python train.py --norm_eps=1e-07 --init_std_o=0.0 --init_std_up=0.0367 --lr_mult_up=0.625 --batch_tokens=[65536, 131072, 262144] --steps=5447
Each number is 128 + 24 x the weight over its row's rms, rounded and kept within 0 to 255. Layers, rows and columns count from 0. The size above them is the row's rms in percent of the matrix's.

# layer 8 attention value, 256x256, rms 0.79, rows 210-255, columns 0-63
size [ 95  93 105 104 103  99 102 103  99 105 100 104 103  99 100 108 105 111 100 110 107  94  93 105  99 113 102 101  90 101  94 101 103  97  99 106 105 102  97  98 108 101 111 114 101 109]
[[101 117 115 166 118 140 131 133 163 149 134 154 123 151 153 168 122  57 145 156 139 139 153 158 119 128 122  92 183 133  90 148 132 106 142  80 129 141 139 121 159 120 100 133 157 145 150 134 120 161 136 105 130 110 159 175 130 192 112 160 150 146 151 139]
 [181 136 123  89 129  95 114  91 147 135 145 143  85 124 112 106 138 159 147 103  90 108 149 103 118 117 119 129 149 133 148 131  96 147 152 162 134 125 134 184 112 172 136 171 148 134 136 102 130  95 135 130 130 127 109 136 116 146 140 154 157 144 155 114]
 [121  92 108 153  83 152  97  99 171  81 123 131 173 131 158 110 117 103 142 134 112 110 165 141 131 121 127 128 136 104 126 144 135  72 128  88 105  73 139 154 140 169 174 151 127 108 154  61 118  98 151  67  96 157  78  83 140 161 114 111 124 124 119 151]
 [131 133 150 131 108 169 161 161 133 123 164  98  76 144 143 134 173 129  97 132 126 158  72 131  97 124 149 173  82 124 162  95 120 117 118  88 145 134 127  79 124  65 130  98 163 132 155 110 122 130 119 127 116 145 113 155 104 124  88 134 179 141  82 111]
 [120  95 147 119 135 131 186 117  99 102 125 172 102 165 122 149 147 132  94 164 125  99 130 135 127 162 130 145 137 133  87 117  99 164 102 161 148 120 129 153 146 113 135 137 155 151 130 163 134  99 144 102 165 114 148 107 148 147 135  98 188 132 155 174]
 [120 131 141 158 146 125  93 106 133 126 164 155 141 102 115 117 126  85 158  63  95 146 123 112 108 114 158 125 154 145 132 156 111 144 137 100 157 139 167 170 132 135 106 147 112 183 146 146 114 146 130 132  95 104 119 138 108 156 163 165 134 139 103  84]
 [109 118 101 134 102 130 135 137  94 140 120 110 130 116 135 126 104 109 149 108 117 158 134 111 129 130 123 153 118 120 137 100 163 145 132 134 107 188 130  96 124  94 164  96 137 134 166 133 183 134 154 127  99 107  89 120 119 164 110  93 150 152  90 110]
 [114 148 145 155 106 132  80 153 127 107 137 100 140 152 149 146  85 110 118 178 151 150 113 133  97  79 124 134 121 153 132  93 125 120 143 139 144 103 107 115 113  79 181  62 120 127  93 152 144 107 105 125 115 152 125 140 107 165 112 160 163 126 142 171]
 [131 128 124 128 141 175 104 116 119 103 140 137 153 116 143 107  80 115 112 145 118 100 160 170 124 137 118 168 135 126 109 110 130 147 140 134  92 114 156 142 128 112 106 163 181 133 141  79 103 134 147 168 142  97 136 118 119 142 132 144 158 140 142 123]
 [140 106  99 133 109 156  74 127 106 148 166 112  91 164 130 169 101 122 128 148 132 103 116 171 103 110 114 121 133 131 136 116 133  62 117 171 123 155 102 159 177 130 145 156 143 128 125 121 140 142 143  92 153 131 148  94 111 144 140 121 190 163 110 114]
 [123 133 132 143 136  93 116 135 140 120 131 141 137 109 120 138 161 150 138 133 136 105 151 136  77  92 150 124 128 179 127 113 122 117 173 135 122 124 127 138 113  59 104 125  99 118 168 171 103 135 146  87 180 152 147 144  66 141 159 158 109 121  76 117]
 [105 132 122 128 111 153 109 102 143 127 104 135 154 107 127 126 134 143 144 167  98 100 120 144 118 133 160 112 146 124 115 140 132 100 138 174 181 151 114 106 126 147 126 138 132 125  68 123 147 155  87 125 155 122 140 106 119 123 132  97 102 114 137  96]
 [145 144 167 121 134 119 108 178 115 110 193 127 111 161 105 113 119 142 117 139 128 120 124 135  87 163  99 148  96 152  72  82 177 167 103 127  66 125 160 123 102 136 108 112 143 128 188 121 144 152 118 141 156 145 136 169 121 111 139 140  96 135  71 135]
 [181 163 166 120 185 106 111 133 142 100 104 109  73  67 143 109  98  86 141 118 121 111 101 144 165 136 112 141 131 127 101 115 120 101 106 124 161 112 140  81 119 124 104 126 129 142 120  82  98  81 125 163 157 140 134  96 116 136 137 137 173 129 121 161]
 [124 120  85 111 156 129 129 135 137 166 117 138 102 144 148 159 136 120 124  93 159 143 133 117 137 107  57 102  65  97 137 116 117 140 115  89 104 109 172 127 162 112  97 119 142 120 115 109 111 122 158 102 110 149 156 114 107 174 144 117 152 159 106 153]
 [137 146 156 139 124 121 142 113 126  98 138  96 124 122  74 122 161 122  95 130 162 154 146 161 127  95  93 106 127 153 145 146 116 150 162  73 189 107 140 146 137  99  97 135 160 161 114 104 142 105 114  96 129 123 165 141 145 139 140 152 132 177 142 105]
 [112 168  82 111 102 129  99 138  86 145  80 115 155  83 106 134 144  96 121 123 170 125 144 112 144 143 109 116 103 155 121 119 195 109 122 141 109  75 144 140 132 138 170  99 130 148 105 111 108 131 109 134 176 102 118 109 144 138 145 127 163 107 101 121]
 [120 134 134  89 118 157 111 178 138 133 112  56 156 126 147 177 149 114 120  74 138 112 112 118 128 138 102 118 160 126 133 124  93 192 157 112 113 110 133  84 124 181  98  94 132 150 115 166 173 156 119 101 111 149 122 131 113  76 109 113 148 183 125 161]
 [131  96 125 162 106 116  91 173 160 174 168 138  84 136 152 111 130  76 115 102 119 142 107 132 140 130 115 116 105 132  93  95 104 138 106 120  99  84 132 165 155 116  86 113 134 135 135 124 138  93 118  83 127 130 106 127 130 149  89 130 155 134  90 114]
 [106 144 128 106 134 113 140  85 140 115 132 122 167 129 127 143 172 106  93 177 141 176 126 168 153  90  99 135 100 107 109 104  98 137 125 134  87 118  94 142 147 125 141 112 112 134 110 117 135 108 129 135 116 159 129 109 138 135 169 110 127 160  97 141]
 [102 113 176 176 135  82 179 130 132 185 157 126 145  88 129 138 132 120 100 149 102  98 135  93 118 108 138 163 132 122 150 130 115 122 152 136  29 166 144 125 130 127 116 150 113 103 135  97 126 108  96 184 128 138 137 140 137 126 145  89 148 154 149 135]
 [139 135 129 100 144 136 126 136 151 114 153 136 149 169 106  91 161 147 106  96 130 115 137 140  44 160 116 132 106 119  97 148 121 154 158 106 105 134 110 118  94 130 155 109 142 124 108  85 166 112 190 137 101 141 128 113 143 129 114 144 119 144 122 101]
 [152 162 132 131 134 139 108 147  94 156 124  93 105 131 136 142 125 153 126 115 141 112 168 102 158 127 104 117 110 106 134 139 140  97  98 188 159 115 135 141 136 161  88 111 130  87 150  99 190 144 146  99 116  94 173  68 103 112 144 124 130  95 140 105]
 [138 114 119 145 118 127 132 136 170 142 145 109 122 143 116 130 133 123 127 173 151 133 137 149  85 134 120 142 132 130 118 176 164 123 139 116 120 126 156 121 130 135  80  74 132 121 175 110 120 179 112 100 132 112 116 110 117 153 148 153 105 128 107 102]
 [116 105 187 128 121 116 148 147 103 121 121  97 132 129 131 103 101 129 114 130 117 112  98 143 131 105 142 139 116 126 141 128 131 124 131 140 144 184 138 152 133 136 133 106 124 132 160 110 157 150 133 132  97 125 173 175 124  83  97  68 157 156 116 153]
 [130 160 109 125 109 145 113 142 145 129  74 107 136 106 122 135 103 136 146 151 108 112 142 129 120 126 138 122 114 155 132 122 141 112 148 118 120 127 114 116 115 120 144 124 125 159 127  58 172  96 137 125  96 118  98 131 110 131 135 169 118 150 153 189]
 [143 173 137 118 139 112 153 129 124 150 160 128  76 134 143 120 125 123 132 178 135  99 113  79 103 104 182 106 127 142 108  91 132 111 128 153 135 138 106 103 146 118 102 109 151 116 113 143 135  93 138 149 207 139 137 129 117 173 185 144 123 120 137  69]
 [126 164 128  92 142 166 107 152 169 160 152 147 104 110 148 125  92  96 119 120 146 149 124 126 115 139 135 125 127 116 140 163 134 162  96  81 142 114 152 144 115 132 144 152 109  93 130 121 121 180  98 161  79 139  99 121  97  95  97 104  88 161 148 127]
 [ 90 118  96 112 130 178 131 165 131 181 141 100 153  98  78 114 122 179 132 127 101 120 152 122 141 128 149 131 124 133  98 118 157 119  92 155 100 137 160 101 123 129 125 115 144 105 109 130 111 125 121 108 140 145 118 103 126 115 159 129 126 125 112 105]
 [149 114 121 123 148 141 144  77 131 134 107 154 134  80 126 114 129 143 139  97 121 115 115 135 129 129 119 127 133 110 155 160 135 141 105 184 137 125 143 121  78 145 129 150 140 118 120 139 150 135 113 126 168 136 121 122 170  99 113 153  94 123 110 128]
 [159 134 103 117 115 164 125 131 124 137 113 104 175 147 153  75 121 109 129 123 120 147  99 125 129 114 110 159 106  93 170 156 138 136 129 115 112 129 130 119 115 112 119 101  83 151 112 123 105  82  99 137 129 158 124  75 145 100 108 146 111 119 148 186]
 [ 68 184 154 117 152 137 150 102  99  99 110 131 126 148 152 170 151 161  96 131 111 152 154 136 113 111 108 103 128 133 127 155  89 154 125 177 153 132 114 137 103 178 112 129  95 135 116 150 114  72 154 145 121 136 122 162  99 121 123 141 116  92 134 161]
 [ 76 170 158 131 144 118 137 139 136 161 116  74 111  82 112 162 103 116 122 115 131 116 119 113 116 150 165 129 104 120 122 145 115 152 133 126 134 125 130 154 125 102 152 104 122 129 115  98 136 108 130 132 126 128 110 152 125 165 159 176 108 102 175 136]
 [137 113 131 162 141 143  83  87 124 182  78 105 128 146 132 118 128  75 145 144 116 121 141 149 184 104 136  76 115 121 102 153  85 123 131 151  94 151 150  94 128 102 107 161 110 112 176 139  91 124 130 150 142 114 160 102 119 181 134 159  93 125 129 113]
 [126 163  78  92 125 110 184 142 157 117 135 134 169  99 156 109  91 117 141 186 165  87 130 152 128 146 167 109 111 150 122  77 117 169 102 154 118 138 133 127  98 144 129 101 114  83 149 217  80 105  96  82 149  90 100 140  99 127 118 123 108 113 111 134]
 [160 109 141 125  99 138 125  92  94 152 135 127 112 119 179 128 133 118 138 148 131 160 138 184 147 153 161 109 132 149 109 152 131 120 101 134 112 136 129 121 162 139 100 155 157 129 125 159 139 153  98 151 132 104 143 133 151 122 131  93 147 129 148 135]
 [153 118 145  93 147 146 114  91 123 148 148 172 157 125 148  84 164 118 127 109 149 128  78  81 134 119 149 122 145 142  99 115  84 138 122 125 121 141 119  91 128 166 102 122 169  82  89 121 153 127 143 118 101  99 124 112 149 102 146 142 133 107 151 109]
 [ 92 185 175  90 138 127 139  81 132  63 133 156 113 117 154 116 113 121 121 117 151 118 113 130 135 164 145 141 144  98 111 148 122  88 124 133 134 134  74 139 148 123 163 133 142 157 128 136 136 141 110 122 119 128 126 144 126 164  89 128 133 113 182 139]
 [126 112 123 132 118 155 132 153 176 107 156 125 123 136 152 100 125 108 166 129 132 144 107 130 137 134 119 109 104 122 160 190 146 150 125 124 111 159 147 141 114 141 139 120 142 124  92 169 144 160  95 110 106 149 174 122 133 144 122 117 112  74 101 138]
 [144 137 140 113 106 126 113 141 125 120 148 134 138  96 119 134 108 101 164 134 149 141 133  96 191 176 100 162 119 149 122 147  69 123 154 136 123 140 121 136 129 110 165 124 103  72 160 127  98 110 107  91  97 130 114 118 104 164 110 134 127 163 140 168]
 [144 135 135 121 140 147 116 113 148 129 124 210 117 144 125 156 118 159 119 123 140 140 125 151 102  93  99 140 141 139 100 134 130  88 112  77 112 184 178 164  93 114 113 149  95 129 142 146  89 143  88 104 126  98  92 123 130  79 107 137 118 155  91 169]
 [141 138 140 150 138 100 130 102 148 137 130 124 135  95 151 140 143 128 118 124 117 108 106 114 156 129 111  98 111 133 137 124 158  97 101 117 122 104 123 127  75 132 130 157 127  82 125 170 102 136  88 138  83 120  97 128 105 152 138 116 119  80 131 160]
 [189 132 152 126 117 119 129 149 113  56 107 125 169 123 119 127  94 149 152 120  97 144 136 104 113 142 127 126 141 116 169 148 118 128 143 125 131 116  42 178 138 131 102 134 129 137 160 117  94 169 130 151 112 118 127  81 113  83 119 128 100  73 117 139]
 [121 141 104 133 111 136 135 108 117 106 105 119 136 122 128 162 172  87 138 141 123  79 135 125 141 118 105 132 110 127 159 115 146 151 130 142 115  96 137 102  94 166 146 136 104 186 153 132 128 146 153 159 121 157 139 148 149 156  86 145 167  55 148 133]
 [110 116 135 138 112 109 133 149 115  95 132 102 124  99 127 123 125  92 153 157 134 139 101 129 121 102 122  87 104 139 107 201 135 125 126  73 109 118 109 113  97 148 127 142 140 154  31 129 147 105 127 127 115 157 149 119  93 132 173 108 109 118 142 131]
 [125 100 106 101 145  93 126  90 106 143 125  77 130  83 131  70 106 146 124 121  79 134 122 151 100 128 144 106 158 155 127 125  99 152 125 123 137 146 108 101 131 139  98 188 160  90 135 112 135 114 112 150 155 119 152 129 136 118 126 154 135  96 120 127]]
# layer 8 attention output (transposed), 256x256, rms 0.509, rows 210-255, columns 0-63
size [ 91  91 103 100 103  98 102 104  99 105  98 104 103  99 103 104 105 109 104 111 104  92  88 104  99 113  99 103  88  94  94 102 104 100 102 108 107 105  95  98 110 100 110 114 103 107]
[[129 119 116 152 107 124 128 132 141 105 116 118 126 127 116 132 112 140 169 172 143 128  80 134 128  99 161 129 144 126 107 157 166 111 124  82 130 141 114 144 136  77 111  94 140 108 127 151 101 104  91 108 101 144 149 149 173 130 104 113 138 138 124 165]
 [138 101 141 157 112 172  98 116 121 127 126 155 139 140 138 121 123 169  99 134 163 151 155 171 125 155 146 115 148  58 140 180 106 148 108 155 120 132 156 127 136 136 134 149 157 125 146 168  94 123 145 134 149 129 115 145 136  90 108 149 131 119 121 129]
 [121 100  96 146 146 122 120 147 148  87 168 126 132 156 158 118 134  81 145 114 169 128 150 151  74 131  98 125 143 116 133 159 137 104 121 134 152  96 129 179 166 128 120 125  92  70  71 102 117 135  98 128  92 180 152 126 133 175 110 124 121 110 122 113]
 [106 137 141  76 126 108 163 112 156 108 170 134 134 159 133 130 113 111 124  92 134 108 132  90 141 116 151 167 120 152 154 122 149 155 113 106 158 158 138  87 167 106 163 136 155 150 119  86 131 137 139  91 117 130 110 122 142 157 107 155 138 136 192  96]
 [129 129 113 149 132 111 123 144 116  75 128 125  91 117 110 118  67 110  94 149 101 154 113 159 145 101 102 137 116 118 131 137  91 122 115 144 165 135 124  98  93 111 100 104 122 114 102 130 176 165 171 122 147 159 128 171 123 124 128 120 122 136 137 147]
 [ 91 116  70 158 132  87 109 162 120  98 143 124 151 149 129 117 160 106  98 106 139 111 108 141 114 152 143 153 105 131 107 129 120 138 100 115 157  89 126 159 147  94 162 140 157 120 151 129  80 109 122 143 143 106 114 113 129 117  87 147 113 133  95 121]
 [124 139 117 117 164 142 142 123 100 121 117  98  74 124 168 146 122 167  99 135 131 135 110 144 125 154 101  96 155 132 153 122 163 151 130 117 132 137 125 142 113 123 177 184 124 126 119 130 141 119 145 108 104 146 126  92 118 151 121 146 106 122 157 164]
 [102 160 117 121 151 130 135  77 155 119  98 149 145 105  83 132 125 155 125 107 133 130 145 153 135 163 155 125  98 104 116  84 107 173 135  87 116 115 115 121 116  67 175  94 143  98 129  90  91 119 175  68 100 108 127 104  67  98 131 122 119 137 147 148]
 [141 128 163 114 160 142 146 108 120 146 131 117 152  98 107 134  49 147 109 176 173 128 138 117 109 106 112  99 112 150  85 143 127 152 134 142 127 139 126 206 117 155 121 142 138 104 138 147 127 157 132 180 120 127 136  97 103 120 107 126 121 112 144  90]
 [132  90 135 133 118 162 115 162 106 134 117 131  88 125 104 112 103 104 148 116 110 121  99 141 107 123 159 105 118 136 106 113 169 108 153 141  80 182 164 143 139 108 135  76 142 125 124 149  69 113 149 134 135 151 145 125 159 131 116  91 129 116 135 161]
 [102 164 101 170 117 135 134 157  95 113 140 126 139 163 149 135  97 133 116 124 135 132 117 160 108 149 165  95 102 154 115 114 103  98 134 131 115 135 190 133 123  70 142 113  80  99 176 103 104 114 127 104 176 125 139 128 130 160 164 125 129 155 113 111]
 [ 98 159 139 162 131 130 114 162 126 150 129 121 186 109 148 133 110 137 147  99 120 132 165 130 123  98 112  88 141 142 156 124 110 120 153 125 149 139 136 166 127  94 149 167 156 143  93  91 105 104 137 136 138 136  86 129 140 104 114 137 159 136 128  90]
 [150 101 193 109 130 114 153 127 139 134 131 125 126 109 150 163  71 113 112 139 125  97 105 147 141 150 151  74 151 151 130 117 159 151 117 120 140 112  94 111 112 128 127  97 183 156 118 113 142 136 107 122 159 167 178 200 129 116 149 155 133 168 125 145]
 [137  68 110 109 139 123 148 126  98 153 118  89  91 142 141 158 126 100 162 140 143 109 176 149 104 180 129 171 127 140 114 114 126 114 115 103 105 105 128 101 111 130  79 136 111 128 121 127 136 144  97 101 145 132 152 103 139  95 149  92 172 132 153 102]
 [105 131 131 118 144 108 154 108 108 126 143 167 121 112 106 102 142 147 125 173 124 116 147 109 133  83 106 126 142 134 150 124 133 134  87 109 134 106 125 110 116 118  95 110 114 136 127 106  89 147 155  53 112 109 150 109 133 185 156 135 103 156 129 115]
 [134 103  90 114 119 104 147 143 132  77 150 105 133 149 129 131 105 127 158 105 128 102 148  89 139  94 142 178 125 123 111 123 124 138 132 163 126 101 146 110  89 112 187 164 116 115 135 107 161  86 122 152 112 101 159 146 137 142 123 149 127 143 100 148]
 [104 107 128 106 148 137 132  84 130 121 163 161  90 118 128 118 169 121 129 104 122 129 142 138  94  97 126 115 134 152 121 106  90 144  73 140 140 109 133 151 102 145 142 142 125 131 119 130 125 130 126 105 156 119 168  97 149 130 135  98 170 118 141  98]
 [102 135 132 117  93 109 131 147 166 138 102 147 148 160 135 141 181 149 122 103 140 142 137 118 145 115  82 171 118  81 109 133 122 151 131  78 117 136  74 146 125 128 111  77 153 165 121 158 130  95 138 155 142 127 110 144 118 102 104 148  74 148 128 167]
 [130 115 137 116 143 114 169 141 120 110 156 152 145 138 138  76 130  86 123 152  97 109 132 118  95  96 174 101 119 127 145 123 133 158 100 148 129 107 115 124 153  93 108  85 113 146 140 150 125  86 131 155 157 110 124  92 105 125 138 131 133 115 125 157]
 [166 133 120 161 104 130 169 121 164 188  81 105 110 119 107 120 104 129 106 133 153 144 110 143 123  84 107 143 130 132 139 133  94 120 161 199 106 133 124 140 156 108 157 108 125 138 134 122 147 174 137 135  84 115 130 104 140 132 126 145 134 127 130 168]
 [107 134 176 140  91 111 131  99 120 115 122 138 114 143 115 145 149 111  49 140 121 109 161  98 138 101 147 102 118 152 141 119 140 117 135 134 112 148 148 101 139 154  98 158 136 112 132 175 141 122 150 126 158 131 126 136 124 157 160  96 146 141 140 154]
 [ 95 110 116  95 144 155 118 155  97 124 150 110 116 124 145 130 127 124 130 107 126 136 140 109  90 146 139 113 124 147 143 182 165 120 142 155 141 154 135 134 161 188 132 106 182 171 131 122 124 147 150 142 104 129 105 143 176 170 163 148 120 142 160 120]
 [119 162 126  96 151 131 150 163  99 167 139 129  73 134 125 139 130 135 144 129 121 131 147  90 141 125 115 103 180 117 117 106  97 136 119 146  99 118 100  67 135 178 105 106 161 127 110  97 161 129 139 162 120  94 127 123 167 133 124 165 139 150 178 127]
 [160 144 136 134 154  68 129 122 173 154 131 132 125 158 149  94  86 132 115  96 156 116 123 170 120 126 130 135 128 134  87 116 124 115 120 151 109 101 138 147 130 107 158 110 157 182  93 123  98 116 142 117  95 133 138 130  92 110 132 113 134 132 150 123]
 [104 158 138 106 109 136 160 128  98 137 139 120 142  93 135 139 171 130 111 110 105 151 132 113 148  90 119 126 143 153 117  85 156 154 157 127 145 134 101 108 127  96 102 101 132 150 125 113 150 109 156 175 109 135 115 151 154  90 102 110 146 145 121 141]
 [147 166 133 115  94 114 122 145 163 127 124 122 135 123 111 135 111  91 178 126 141 141 192 119 109 151 128 129 126 117 165  93 113 131 106 139 147 138 128 113 121 164 122 175  99 123 142 147 105 123 155  92  99 134 155 135  95 170 135 113 119 145 121  67]
 [174 118 177 103 110 149 130 122 148 172 153 150  97 129 161 167 128 128 136 125 150 132 115 113 145 179 124 126 154 140 133 115 150 133 128 162 155 123 106 127 126 109  89 132 171 110  97  90 107 148 151 113 139 105  74 144 113 109  84 172 172 103 138 123]
 [116 159 132 113 136 121 160 160 152 121 140 131 161 135 106 122 148 123 174 146 152 110 140 177 137 161 150 164 125 126 146  87 122 146 110 129 155 116  86 155 120  90 153 152 138  91 113 138 105 101  71 189 132 135 140 133 120  97 135  98 113 147 119  98]
 [150 117 124 145 179 117  87 151 115 186 112  95 114 136 147 152 145 123 126 125 114 166 109 135 131 135 196 146 159 168 137 116  80 139 127 151 136 120 104 137  98 140 116 130 129  85 103 144 111 122 161 129 134 131 128 122 105 146 139 105 134 140 179 159]
 [111  72 130 153 161 136 145 110  97 163 124 136 115 112 130 135 129 139  90 158 138 170 103 137 189 140 144 115 105 166 141 129 117 105  91 110 138 126 153 114  89 144 116 161 141 119 135 145 137 147 146 129  80 121 123 139 185 143 141 139 100 145 154 147]
 [113 117 144 141 142 145 121 129 166 165 119 124 130 146 131 128 182 117 117 126 141 145 143 115 135 158 128 155 143 119 135  88 149 142 108 104 128 132 120  96 133 115 133 164 102 163 136 126 107 143 170 169 144 120  81 123 108 159 122  90  99 162 107 130]
 [122 148 150 124 139 134 187 124 160 136 127 140 104  99 152 104 130 108 133 110 126 154 113  97 128 124 124 161 179 114 142 161 131 110 138 166 123 169 152 139 113 165 110 130 168  89 142 103 132 140 126 143 117 138 141 120 139 145 133 148 176 101 166 119]
 [113 133 132 159 114 125  88 124 138 125 115 145 144 157 104 103 118 128 136  77 168 131 115 120  95 102 144 156 154  87 112 128 143 164 174 164 147 156 168 126 147 139 137 122 123 140 109 137 139 112 114 124 124  93 107 145 105 170 114 139 102 137 192 100]
 [123 149 112 124  84  93 118 118 103 163 114 126 138  93 112 141 157  90  83 132 148 106 148 128 137 134 115 141 103 137 134 186 111 128 141 149 136 105 123 113 144  93 142 127 112 105 162 117 110 128 100 133 127 152 132  93  95 132 150 151 133 114 134 125]
 [168 119 165 111 137 136 155 143 143  57  96 154 148 131 158 116 108 116 143 159 130 133 124 158 119 151 119 113 119 120 109 141 134 139 101 118 122  96 142  89  69  94 134 113 156 105 128 134 119 115  72  98 154 178 106 127  83 128 104  93 130 147 141 128]
 [117 148 150 123  78 145 108  80 138 117 138 154 157 132 105 141 131 108 124 122 124 143 153 199 104 155 167 139  91 114 117 101 125  46 147 122 155 149 124 123 120 133 100 142 108 122 113  81 109 172 152  95 189 121 132 130 154 113 129 172 141  97 138 152]
 [112  93 121 119 142 149 126 156 109 127 128 102 140  88 119 150 159 119 116 139 101 134 138 120 101 128 123  88 107 141 127 136 130  81 142 143 145 125 140 109 155 143  80 121 161 108 130 108 124 162 121 168 113 118 116 118 120 110 144 139 130 125 108 160]
 [107 129 131 113 120 112 133 128 138  80 129 118 109 179 101 165  78 117 142 152 112 126 115 165 101 138 136  83  91 113 150 120 148 121 127 175 163 138 132 151 143 145 104 127 141 107 151 113 130 126 161 112 132 153 127 122 146 144  65 138 125 133 150 116]
 [126 139 137  88 120 130 146 130 112 116 150 134 135 115 157 149 159 146  94 156 123 135 124 150 137  97  84 121 163 150  81 161 105  88 124  88  77 106 143 140 174 138 138 153 120 145 105 150 162  89 161  95 121 159 141 112 160 153 103 121  90 151 115 154]
 [107 108 105 127 123 147 121 117 131 109 130 105  97 121 116 115 215 102 152 105 131 133  87  93 112 139 144 116 130  87 111 126 127 120 141 110 135  97 130 140 113 128 117 130 124 151 126 139 110  86 109  91  93 139 160 157  87 129 164 179 120 117 143 114]
 [116 147 105 100 107 122 117 143 103 135 162 147 120 132 119 150 121 102 153 110 129 122 142 165 104 157 130 184 111 169 155  99 140  89  84 118 132 123 154 167 128  84 173 135 131  97 140 143 148 128 149 129 145 156 104 125 159  75 146  77 134 125 107 154]
 [ 92 130 105 151 175 117 128 147 120 125  92 129 137  98 141 132 122 122 133 118 121 113 143 134 132 124 130 116 149 140 132 123  98 146 144 117 151 155 143 125 126 124 134 118 131  99 135 135 154 152 111 131 156 122 151 147 130 185 152  94 111 156 140  62]
 [185 114 122 142 111 175 110 168 118 130 127 137 162 106 127  96 113 104 145 140 111 140 150 126 124 144 116 115  86 142 128 104 128  79 125 127 117 138 118 157 133 128  82 129 136 157 155 135 151 120 150 134 130 169 130 110 121  98 109 162  96 124 108 101]
 [115 120 121 108 151 151 100 119 168  87 119 153 136 135 109 113 134 111 132  81 123 163  98 118 130 131 137 116 129 128 127 132 137 124 101 155 116 128 120  86 104 172 143 136 139 138 111 117 181 111  85 135 131 107 156 100 162 154 121 151 142 107 140 116]
 [116 134  95 184 145 122 150 151 147  82 116  95 146 171 144 127 121 140 152 145 119 117 133  95 104 171 137 133 126 150 184 134 144 103  92 101 105 154 136 107 138 147 153  71 125 142 138 101 130 133  94 160  97 167 136 115 115 128 146 145 109 110 117 104]
 [120  74 149 161 123 105 113 152  86 157 101  96 125  92 184 154 125  94 101 150 111  68 138 144 124 143 175 133 115 104 109 165 109 127 136 106 151 124 112 109 114 140 128 154 121 119 158 152  95 115 148 135 120 103  79 167 109 124 113 113 143 105 119 112]]
# layer 8 MLP gate, 704x256, rms 0.265, rows 0-4, columns 0-63
size [100 104  99 100 111]
[[131 149 175 171 104 115 117 120  91 127 140 120 121 143 131 133 180 126 122 147 126 121 126 150 115 149  43  74 109 154 117 119 140 174  99 136 130 140 175  87 100 125 151 135 122  90 122 112 145 153 145  72 115  80 125 150 144 138 104 130 140 103 142 150]
 [110 167 162 129 118 109 140 144 146 146 170 115 150 116 194 113 169 109 131 144 147 128 172 156 131 131 136 113 109 169 146 136 109 134 123 149 146 142 156  83 123 135 150 127 102 116 129 117 114  67 150 142 110 128 183  66 140 155  88 161 140 133 185 109]
 [ 94 135 151 144  90 125 133 108 136 144 137 153 125 147 146 148 159 112 135 114  96 144 146 131 184 115 125 104 122 139 114 135 111 146  92  88 139 131 103 147  96 152 134 115 100 147 124 132 154 137  97 113 109 136 113 175 111 108 130 126  96 148 109 123]
 [101 124 106 108 123 146 133 112 145 135 114 135 153 127 132 153 116 153 162 134  86 132 145 133  95 101 118 122 111 105 123 154 101 128 101 148  90 112 144 127 182  97 128 124  85 121 111 125 160 114 159 102  90 121 143 147 176 135 149 125 123 132 161 108]
 [108  90 147 121 133 134 135 124 150 135 152 122  93 187 101 110 165 121 122 122 100 107 130 107 173 150 130  56 156 147  78 141 104 100 128 123 114 128 161 135 128 140  83 107  95 128  81 148 132 136  93 133 150 116 121 113 142 125  78 128 106 172 135 133]]
# layer 8 MLP up, 704x256, rms 0.312, rows 0-3, columns 0-63
size [112 102  97  93]
[[134 134 101 104 149 124 124 167 141  97 125 122 134 102 125 122 137 129 136 118 132 118 105 131 165 103 141 171 164  99 144 140 144 147 135 148 114 109  96 158 189 103  88 112 109 148  88 133  67 151 157 169 157 109 142 113 110 144 128 189 138 137 154 158]
 [132 151 153 141 151  81 109 153 168 178 136 122 134 114 152 156 119 162 138 163 153 140 150 124 130 130 108  94 138 145 163  99 135 113  89 110 116 117 141 116 125 156 135 129 112 136 180 119 106 146 126 116 130 117 140 102 149 131 113 114  91 134 151 111]
 [118 157 169 142 147 119  78  95 114  96 134 119 142 133 111 109 144 158 111  71 122 186 145 162 190 143 208 116 137 102 154 121 115 133 122 117 169 125 181 113  83  80 103 121 143 154 160 111 150 118 148 145 120 138 104 144 121  79  97 128 109 136 139 114]
 [123 128 134  86  89 136  88 139 145  98 123 121 152 100 151 149 129 113 105 142  61  83  95 134 144 137 110 108 117 147 140 157 125 177 116 110 135 134 156 118 141 102 152 157 158 103 174 108 141 141  96 109 183 118 139 130 154 139 136 118 182 102  97 133]]
# layer 8 MLP down (transposed), 704x256, rms 0.728, rows 0-3, columns 0-63
size [ 96 101  99  99]
[[156 140 126 116 138 113 126 157 103 101  96 181 131  96 120 132 122 111  76 105 174 102 141 146 100 131 124 173 139 101 135 118 125 139 117 128  75 141 116 167 102 135 124 123 115 130  85 124 163 139 101 147 151  93 135 111 174 140 108 142 132 178 138 156]
 [118 137 131 122 120 124 194 152 118 110 153 125  66 141 122 114 148 108 123 155 110 120 101  74 164  99 152 118 123 166 114 133 139 132 138 142 134 156 124 115  90 135 109 108 145 133 188 111 105  80 142 139 132 168 117 134 170 137 109 126  88 156 127 110]
 [129 121 126 155 143 113 128 132 128 161 119 105 128 151  96 103 136 115 212 121 145 153 141 114 159 141 136 176 106 116 124 125 135 141 155 155  98 179 174 138 140 113 120 110 124  87 137 124 145 188 186 167 136 128 156 135 184 103  99  88 107 129 181 156]
 [148 121 121 106 137 153 151 134 152 160 118 127 136 129 115 150  58 118 127 115 105 124 135  96 120 113 103  98 130 141 129 135 132 176 124  99 167 100 118 119 143 112 122 111 110 122 139 151 113 112 118 134 140 161 122 115 158 116 157 111 159 130 110 120]]